config = dict(
    n_layer=15,
    activation='gelu',
    norm_eps=1e-05,
    rope_base=100000.0,
    tie_embeddings=False,
    init='uniform',
    lr_mult_up=0.777,
    lr_head=0.0155,
    grad_clip=2.0,
    final_lr_fraction=0.0,
    seq_len=128,
    doc_mask=False,
    dataset='wikipedia_en',
)
Each number is 500 + 50 x the weight over its row's rms, rounded and kept within 0 to 999. Layers, rows and columns count from 0. Numbers have three digits each. The size before them is the row's rms in percent of the matrix's.

# layer 9 attention query, 64x96, rms 0.223, rows 24-31,56-63, columns 0-95
097:547551464521542580546559532506545502471505547535445470392433472470567533429538534433597468534520544515526519432446504572573515472537522505448513424504544509500476471554587489539517513484463444522453489456462488544544448569555473642464538600408424459460559425583504539478482489612479539547
100:512571615529492520564452498373532523539485431520546563473446498506445521622475548513431554531495478602581510487531380454481435517505483559405520531448546463487526451607590509415457563509542534501444551495465493537462487532595441567465494514457528492520489481526412490515506488524502435441
089:355515454422481467508474523441546543474537522552553522500539531519544466531496495492604517555399470475485542526496468560457492464484503459463471459557561491524489525517552520573422423466490518513358531580536526581441465448410608524456507627489520511512455423396463576497523545512490520499
085:463514515469490425522490469444562510526443430579472499415472541486507494516563467463558578578503452463450512522420354474459444502549392464482509457555590494478469518513523565621418540502454523472591491524457487480422577489520513428431436558494523546419540520506608461471533498495501503572
105:500490487567456506444543421507476527418526508401475472445503525419462527516362536469511476579473472474526498493510553496451482446510576586471454473506487585538526451573515488422412370449479472492486478431468587521443574392514535506534418562579525432495488507498587595508513504492509510436
097:537515450485542597460482551487441581413471543485527493576559628545549509515448561581516509458400535512494524488583477472496476576487447487516465492466629475521504498502564520525528570526551480519431528528551567583511503409499486514441581578627416544548442445483494524443453504488461480489
103:468460469527441469547499510491477579535459409502534416611485512572547523585553505485540493540482497512509523458547528645437529488497492495467430399549556525447480535507424340449427507461553471506593505485509492506454473477453426524497430581432475517499525462439564505398484533558538504470
100:579523552534435504396529551493561479434415570506532486634534586583493583511509618549432478474516547495526530546455541528532562477520542495518548459518472489611536489408517455459504573459476565458515455502436451513589495507508456539552519502593481546389500508495508537474508475514425442438
102:533466561528523513594376524537565477471606494488489532503445505493545404507523470489506530527516649517530389448542517588553512430478478537561477571436529580546430482489497545484518501547511566490458544457459560445488487556539480437514576585517429497487488459540518555435488567620536525522
090:516432624508503431624536517547531481410472582542542487505514475528499609607479504519571406492525629503471553487443468603442465520534510473539491559485458517463512540529472518559468530559468511464499461541549478487382524470485499456507486440519481526516551563566574566565560436481564452512
097:519448519538434605555452481520491425525489481519528486503478548387495555513522518470496524546537381417526493431460511596511512462578518557488480599553608450486483476534476480490561548603469429468476560451549523642496484532429459563465547551475475532546482531503450469546551573541587470513
105:528533590484464417460482502397543504454498564528515452521482409530471544432521434516497511420483456430397494527434438413520520569438489491427608366493557490512511520464505485506489581490490438513431404461506457429518559525562571522383443570572548499492534528519512522507477502513537494550
108:469485476467498444517540420521481453496469528562524492485543443542461565533484488563479469457557512478440547489477409465469336495459519531488531503516385507492474578500581632518552446546474485534443465403524492401478517528479583435441494504566483516434485562585430482543579499423467429533
098:442568471477478544529521447498491542543373501492470464520512514350488410521503554431553573594465554510533507568380506457511521535489487507393524499529489547524567506512497489408478420452502468544453443507529409422535434436481490584394500582517492441515455514503457475505492557558559498468
086:357504558519432470496444509462520584526529523389438529623573525564477538605488429452459483534463434540573524530548503472571492508532514458460481495558475536466530473515494494468393448505525477488484555431548483544503509527371467553546530412417556472563530470460512528501460500536591491438
103:596450482619471538523480522488523476468574542587538566437437417515572527567480464433585552462536493430466423406449562505604480450539434517519515462421456494540476441530496471548482563496489469475530503561460478510552542578494591514487493479519537451490535547450515393562614484449535481487
# layer 9 attention key, 32x96, rms 0.218, rows 24-31, columns 0-95
098:465493523547537531478568464624537518537467517471508510453433528410532482516577514568528554477461555490478425505531524532526449456533534546462462471499352564492533412555387427556518496459492533499518455458529544598519491445467440474443482350472507431581409495472488425544446505534532484488
090:530649529399518469553484513492499466439488445513522481455465394522581494474500568469474433472508510439451439451553526474550516451484432434538494577407533485589476488544373510430464525461574562493459497511517506504510507506563429471503510487452447435657503539494414488546494480475448555473
092:536496565534496505421486437473540465477467509563511523560464472484460422550477475505437420431406446405524539549548442494518603505490510523488503501537495515415501349601493550570494514517514549543631515482510575462511457441463479490573503487560408495479445509469577626464490475490545478452
104:567602383456526514474521498489467380488435489475535555439513456552575550523583542527470544523599503549498516505485509557572467534469355568511473446549474499442439560458567443501534532499512516514480461483482494490541458610567419612445501534483568434456545481456505443474511537481447486457
108:505588397559574532554463496579492486515506390456482535574474493565519423461442605531456444538508471479561471550492459525512506609561494555554455446449585512484512520514511442434539475500488539475459511523365546438500425540441540578463428502449489530563454456419513548487427487474427526492
095:507494445443487493436413431462500423478521520542592462559536558442448570427476589593503485516404505495407454466514389419533458440490474482473557507484506508452467512564510556513495498478583431547532502444545598522535506475583550579556474518561430474484457457529502512511490450570407410512
087:449457517426537456466494422578482412454518450461405513518480481488502530486389534489489529500512547507507476570517430433487526563418513537526598516476353393489459526485499472556611466594547467489458501524530538547531430566440583424452461468534486454487454504482514611498494497515504509589
097:476524545531501418582548513488481483460547531514448455496524489459448536544492549543465517481454552499535543453496534383480503512475499460393391398411453468566494490497455512484481568562515647489538556473480494611527490543576447553519511385555573508408570561561518516462422513476505473516
# layer 9 attention value, 32x96, rms 0.298, rows 0-14, columns 0-95
100:564477558564397550545451489572445523491557535524480576457403612574541481548551513489513430482412454500526489436513508537567572506520493467430500527425548495572499461534532472545566456487603491414460548528527512518521504493348550486457447538518496559428479491478535414527463456427516474564
110:456527486509463477453514550476431549510500579482565618447557472487487484422438486473528478486572452493534468455592493487535464486506519555579516425498445479591475580518472447490475430336498553531465514526584482501517506527571567494570521502557545476531507402421556476510404532515515601413
107:524447497527578542468573539489398526525586535495598489448544524385464470464420546515465516503509462503542449500392593522587429479441554467518488458480459439579495472498497494478442410511520522562437468527566529433612487503506560484503607557543529458479404507448544521548590491518515534485
105:462535560465519493514542459609453442542469531490532500497446435524509499517540483512472537457498552536381534469493455526576487572589541617590516495539501513454601513480558450481408539512506463423519429534478471492535515440430516564516563522433528585582572608596552529538552449437511473520
104:494460459548519484520523498531460530503483592532482507511473517560388418391541420495412382446497482525480485609521461452533504482490508490480540511408524482497426473572548519526481534462515487523680502396526578513539543552501516426400499459454487520476460487485484501583470476461487398540
085:434475449467542575455480422540575479554540499450577533513430524460479493493497482423459574548573484536503430532504451525547509520475563436553533436521456561469484459544563476595603511474514475483472698457477516491504511511541431505447524495495485555469472397515578556492446488462473494621
102:488455506455490488491515493516523461523412561500492454435464462430495414525502581482552459400565565436524457463489584501460518495463545444535490539486462544558504589423537466508442526512450450496493495517602511424477442486455406539520397491564393497583541538540436548470544527625417423497
104:466518496524472599498451513592476463595519472528519532489586493530523479494522535591521495438483494516510601588475403561443464548488474483467545379631513451469554493502443473494607516513502441450430473508475455526547526571517398577493471466522526477498553491411542491505460447403408479455
090:472491481480528515436477431420381594469521476497486428602460528534583477558512485512567504528502483449533490539554473506456447524472464431457516593464494455432516492521503470519571519397505422538624430485472525459551475472505604460439577574482530608482494483562548411463449473508507531582
115:533443615414510463465557486556597465455541522589484413452523561538505435538546464535521397526390484447484512561550428524533584499560463544420490450414490468546500485472538542546503403493470538610528474512498520531422486461415476527486461461560481447496423481492486512485552435545434497445
099:480529522546527443411473439487493491535435470480459563532538522548489519515430502571532553597585524484565566491440551498435510486418550505535510514537467495485575469455454532535477501471435572535552490544425570393504453472468431550583437473418494520524548568529491435504395400633450521465
097:514481507519600533417541475407504575440446477529523467556556493482516467510465397465448465392439475506535509455398439494464481465465467517562440544606561541406539573535421491587511505528469446557506529511503443541417514535485437478462409482554449408538471525572461508492491426560517563509
100:545486537631583514422488413548506590475423575581557557566488498572478542564405496555524434406500487532534519427534534425469432512514557536479514389483428542526493480449447539535596396487492555480524467509528452481543482429527450496551504465511511566492520524519496559532496494522501477401
092:597414524549501543494505572555450407467484472391525501520469418464537410489424459514434557539530449561455520461450437591475427498453516452441435496460434602509471499563534470482509542502531397508576503527581527510504407475558538539495506562587468476573533542579492506522539544441506494550
107:545504438463579435579479444506460484517551499495597486484580528510530461538450556539437584483400547472498439499389441461432568486491503465546525486525414479526548479481445584404535427565541414403463529464463489494446503593492456512610514494499535496556499554450571521552489491546574547475
# layer 9 attention output (transposed), 64x96, rms 0.296, rows 0-14,32-45, columns 0-95
083:512491489493443488476535494524542467433492512564539525526583465443613502490413476453552581535526512391514441450379499455650544582578469526516515566478440596617504607523461534506439511472510483529424540466512484490516505565508537529439521496539478493495478517604504442570512515506525494563
102:496610476495495495511483436371570484572500459512451465543493447504468560446514494485575475501502484472500495461521560525438496413381471448623493488504428533476377496551525604545486512480456599490561477453491479549537528588578459508571520486551467502564505527563504427441463442569473567509
100:495592529499532460504493509521479523570529431467430555530510528454540447529514499565513452518358446541544493478492438491405511430517471497583504524491548529498444420550480584563486579520431485560380467456372407427484488513570499479463480498425474453579429543457464478530514499479476607514
089:467534530408531460430513509403485534609466485448469465426426429431512530567423590496560477550544530492458403477433438425519484479541495472484480503504531481499511489545554499489492448520501425461516526479537476390478468495559435442550626508491424536521457610499496495584531393440502564506
092:486483425459513534519535515484573546528515552536454502580518438466500385514465416505564473552363505447454538580488513461463443557490499504564475511531476531591440543452400538523475466471451509471480383514470429404493509519442528563406527413597495564571469499492550494471533492561586499514
082:453551492558527564439526430619529519488536545532489520518471502462502596509533486489602482620477452505480512534559505504489512491630491509551440465594511532436526473557514522535547485413464514482521563474538438488535500458474503537368475572538455489494386430554489503505450649493493462440
106:489412448500442490496546517553507458518397506475416530460522510533507407497556527496479515421554609492462533523438595582503539507482508577534559382509536517494453444538564427459544532435458544560525458524481412451499458451439456413377436471549477543471498492477452541459603551468475479475
079:520460428492477556523560545589522419529593530585453516538505514422516475445480511562529398521447548427538473525461393507508468536523507538519475520520527451502447560479459437536511494406389490569508565473398506597468604529480509537452380449438420433510541537477508510489546481501563521483
086:473636454402434488435440468428483499458454477501424544433480533526554471536535623479515507524504485514489465409480520422541464515447500535543502485468513470632521484526398514482510536386593476408492468568435524511526500466452574515543450495509562466514516530487516576508427457425497538582
116:577503427542504584537588595483545513591507472531469462415458438453534465460537546594565401541581511428482480551474522543537449545492555509473536525466507514554503458527521519525500482535442432520505486622575488504422526401424487501482552412506507482459569459463488498400565601491457480519
108:443538484522443480520499544564478435513600422487484408437491611564424458536417538525505509504455493454530522528509501546501488469391438479478482435500440479493503451490475538505528455506554609544413523523481539465424483445398498546542449504500551512494475556351484537409414473446434506431
093:497533523423582521490455516514397540463420536518471532464494508591393457467466463588480507567450467589527454456517437506567445604543537558446494464494571416474501512485560500437478525439484430544491532441523442444519502422426520439435549482518486442498502483443431571536501449406497538607
102:542475423537510531540587407462455567544529516514587577417386480471420367536547590533503543535547468499421496535446527570456507510489425512421471488509428564536518537471430505562482490507498479444474561584423569495536413465587465468447469588478506502474522543551525483519489504515444526521
094:485598532551517536504508547449554522491452557515507580546552499507460506531434521532533509545528577443534449449447553497464581493540460463488481483405553481547432488492565454495518543358521448469549472443536516573505507460585512546531478378529476467468470454625435519520557428453582422597
107:571435505508446464512550507624453530478492570548486431483504488513564456474454492495409508482453533619604519497531557464484469518524501465423499536490465426571603466562495476405452436522489434495451490472477457471528495391424546478529542450469547540564424438488426492457442475368493536502
108:456612475571513559507523524535553403490526415471541557540510449377573411407520499517566455547525456472493436463399450453510509479490546531474525510530571445539610485519600536550572497491579524511424476507507541462510531593552465539489625514516533546416482451530531460488481516501514483524
106:533445490614464467562521469406493515467537527521456465462466387542481408483580477571486446464482416541477540531534545505456575518499475480474447556421489498579569515517381489424497539519506514483405543571499442596511572535467448557461466484487565469485453472573492467585480625479506528470
106:546433509506562536504508515417594556524506438423497442559567446421548529455507564493479500450506418526391544464510567537508507418440538439552460424425558611564469476467448466494526443556532458440482486526432484478579497556528537505513531538599532476499486455577560458515574501435594538518
130:547433531465402502459482504476452543438462559546545574540514504538577596528479458519470488408538531379461562530470498509532531527536509484495516534596438471502530656423515437556478407500463535494504461546592493618498484530461486461456493522570483525390587502494489499432500494463485427529
097:414582496505480518486534441479452557534386565515499572453501540513589551439550488494546512528538503496439470470488531612466469550545414507513502552569539529506375568472528522562492578383478462499505452515500576384468540519483528460452520427442504425481489508564419483477550506583478534577
098:479504417477553439488533490366485530448540423572558551539571495576509549472548389518435587500576479419495506513426418533487518541469572491471488494520452493587505475483500521531547551434562427558570558629462512452592487478436499492564498457540516476564446458533484485500495472527552458566
102:524423553570467474544465576548529583555538457466477493561487501551517488532413583451476516479563514462615449548535513519458478490448500469403392591465464493515480594456516502504435476630538481470456506576575484432468483604460487548531417523484511560568513445504537516518431435515510426492
105:586542548477586547487477565467438507513582531596543490459479402483457595543566529509482415540514541498557489579524439470553553480489538438504478501517400399457532474530468507522404465502545522547509591510494512589478521510623398523454474469457534537549450551528521492443517529426489473405
105:496476425472578489540503453492423492466466415469524525468523467567491437480422427443487580558548490559488481464450464412515565598453406440441589470594567521438549474548476490555535603489534478509518465562379518525599418542543469524504500518489539451549545607525523460475472469513497491515
086:485508541509532550583464503584615472490489442415537476473473531491504392458461472454545489563487526489481498534508542425492514485548417573494539465434497437554610532558513550449466587511389536469463527489464536452427451403524478504464645521559455441469469520461453538591530496587494509500
091:403410521511478415470539524467456453465495471479568466458484448580467549482514484536514536477562505560435564519498468531546452462432552580475496481537487553477485595479464457529578492506516551427579444523505448476557566608414464472509453376478528544403605525564566451461515500436429524475
104:405505489544431442463483464512490518503591513548467468445402443546529503415501511515467473421486458499461566478454603502433426488472492559555511540464498537526408521596506509467514525463517555450521551517464556536516533519478559593444368470474560561495395493462457522485437576482477489356
099:497516487537517541517588604464461456489505478496455514449458373478436439461542498517550406428533491472448513540526557474529457517424577534577495439425448505513385498540471458529484557482483487563518486509506409544460528570474517596478452413500575584431557527545561541441543516414489535414
094:491376585433552425382484496424539553512483542523480437559550495487431515568494407485471507445420497454475527454482466564463472483436541497487486500539492522556416442424560477479534519578534535432523404570592386477538521582458563465496467487516516510549461569479578534537564488496527530486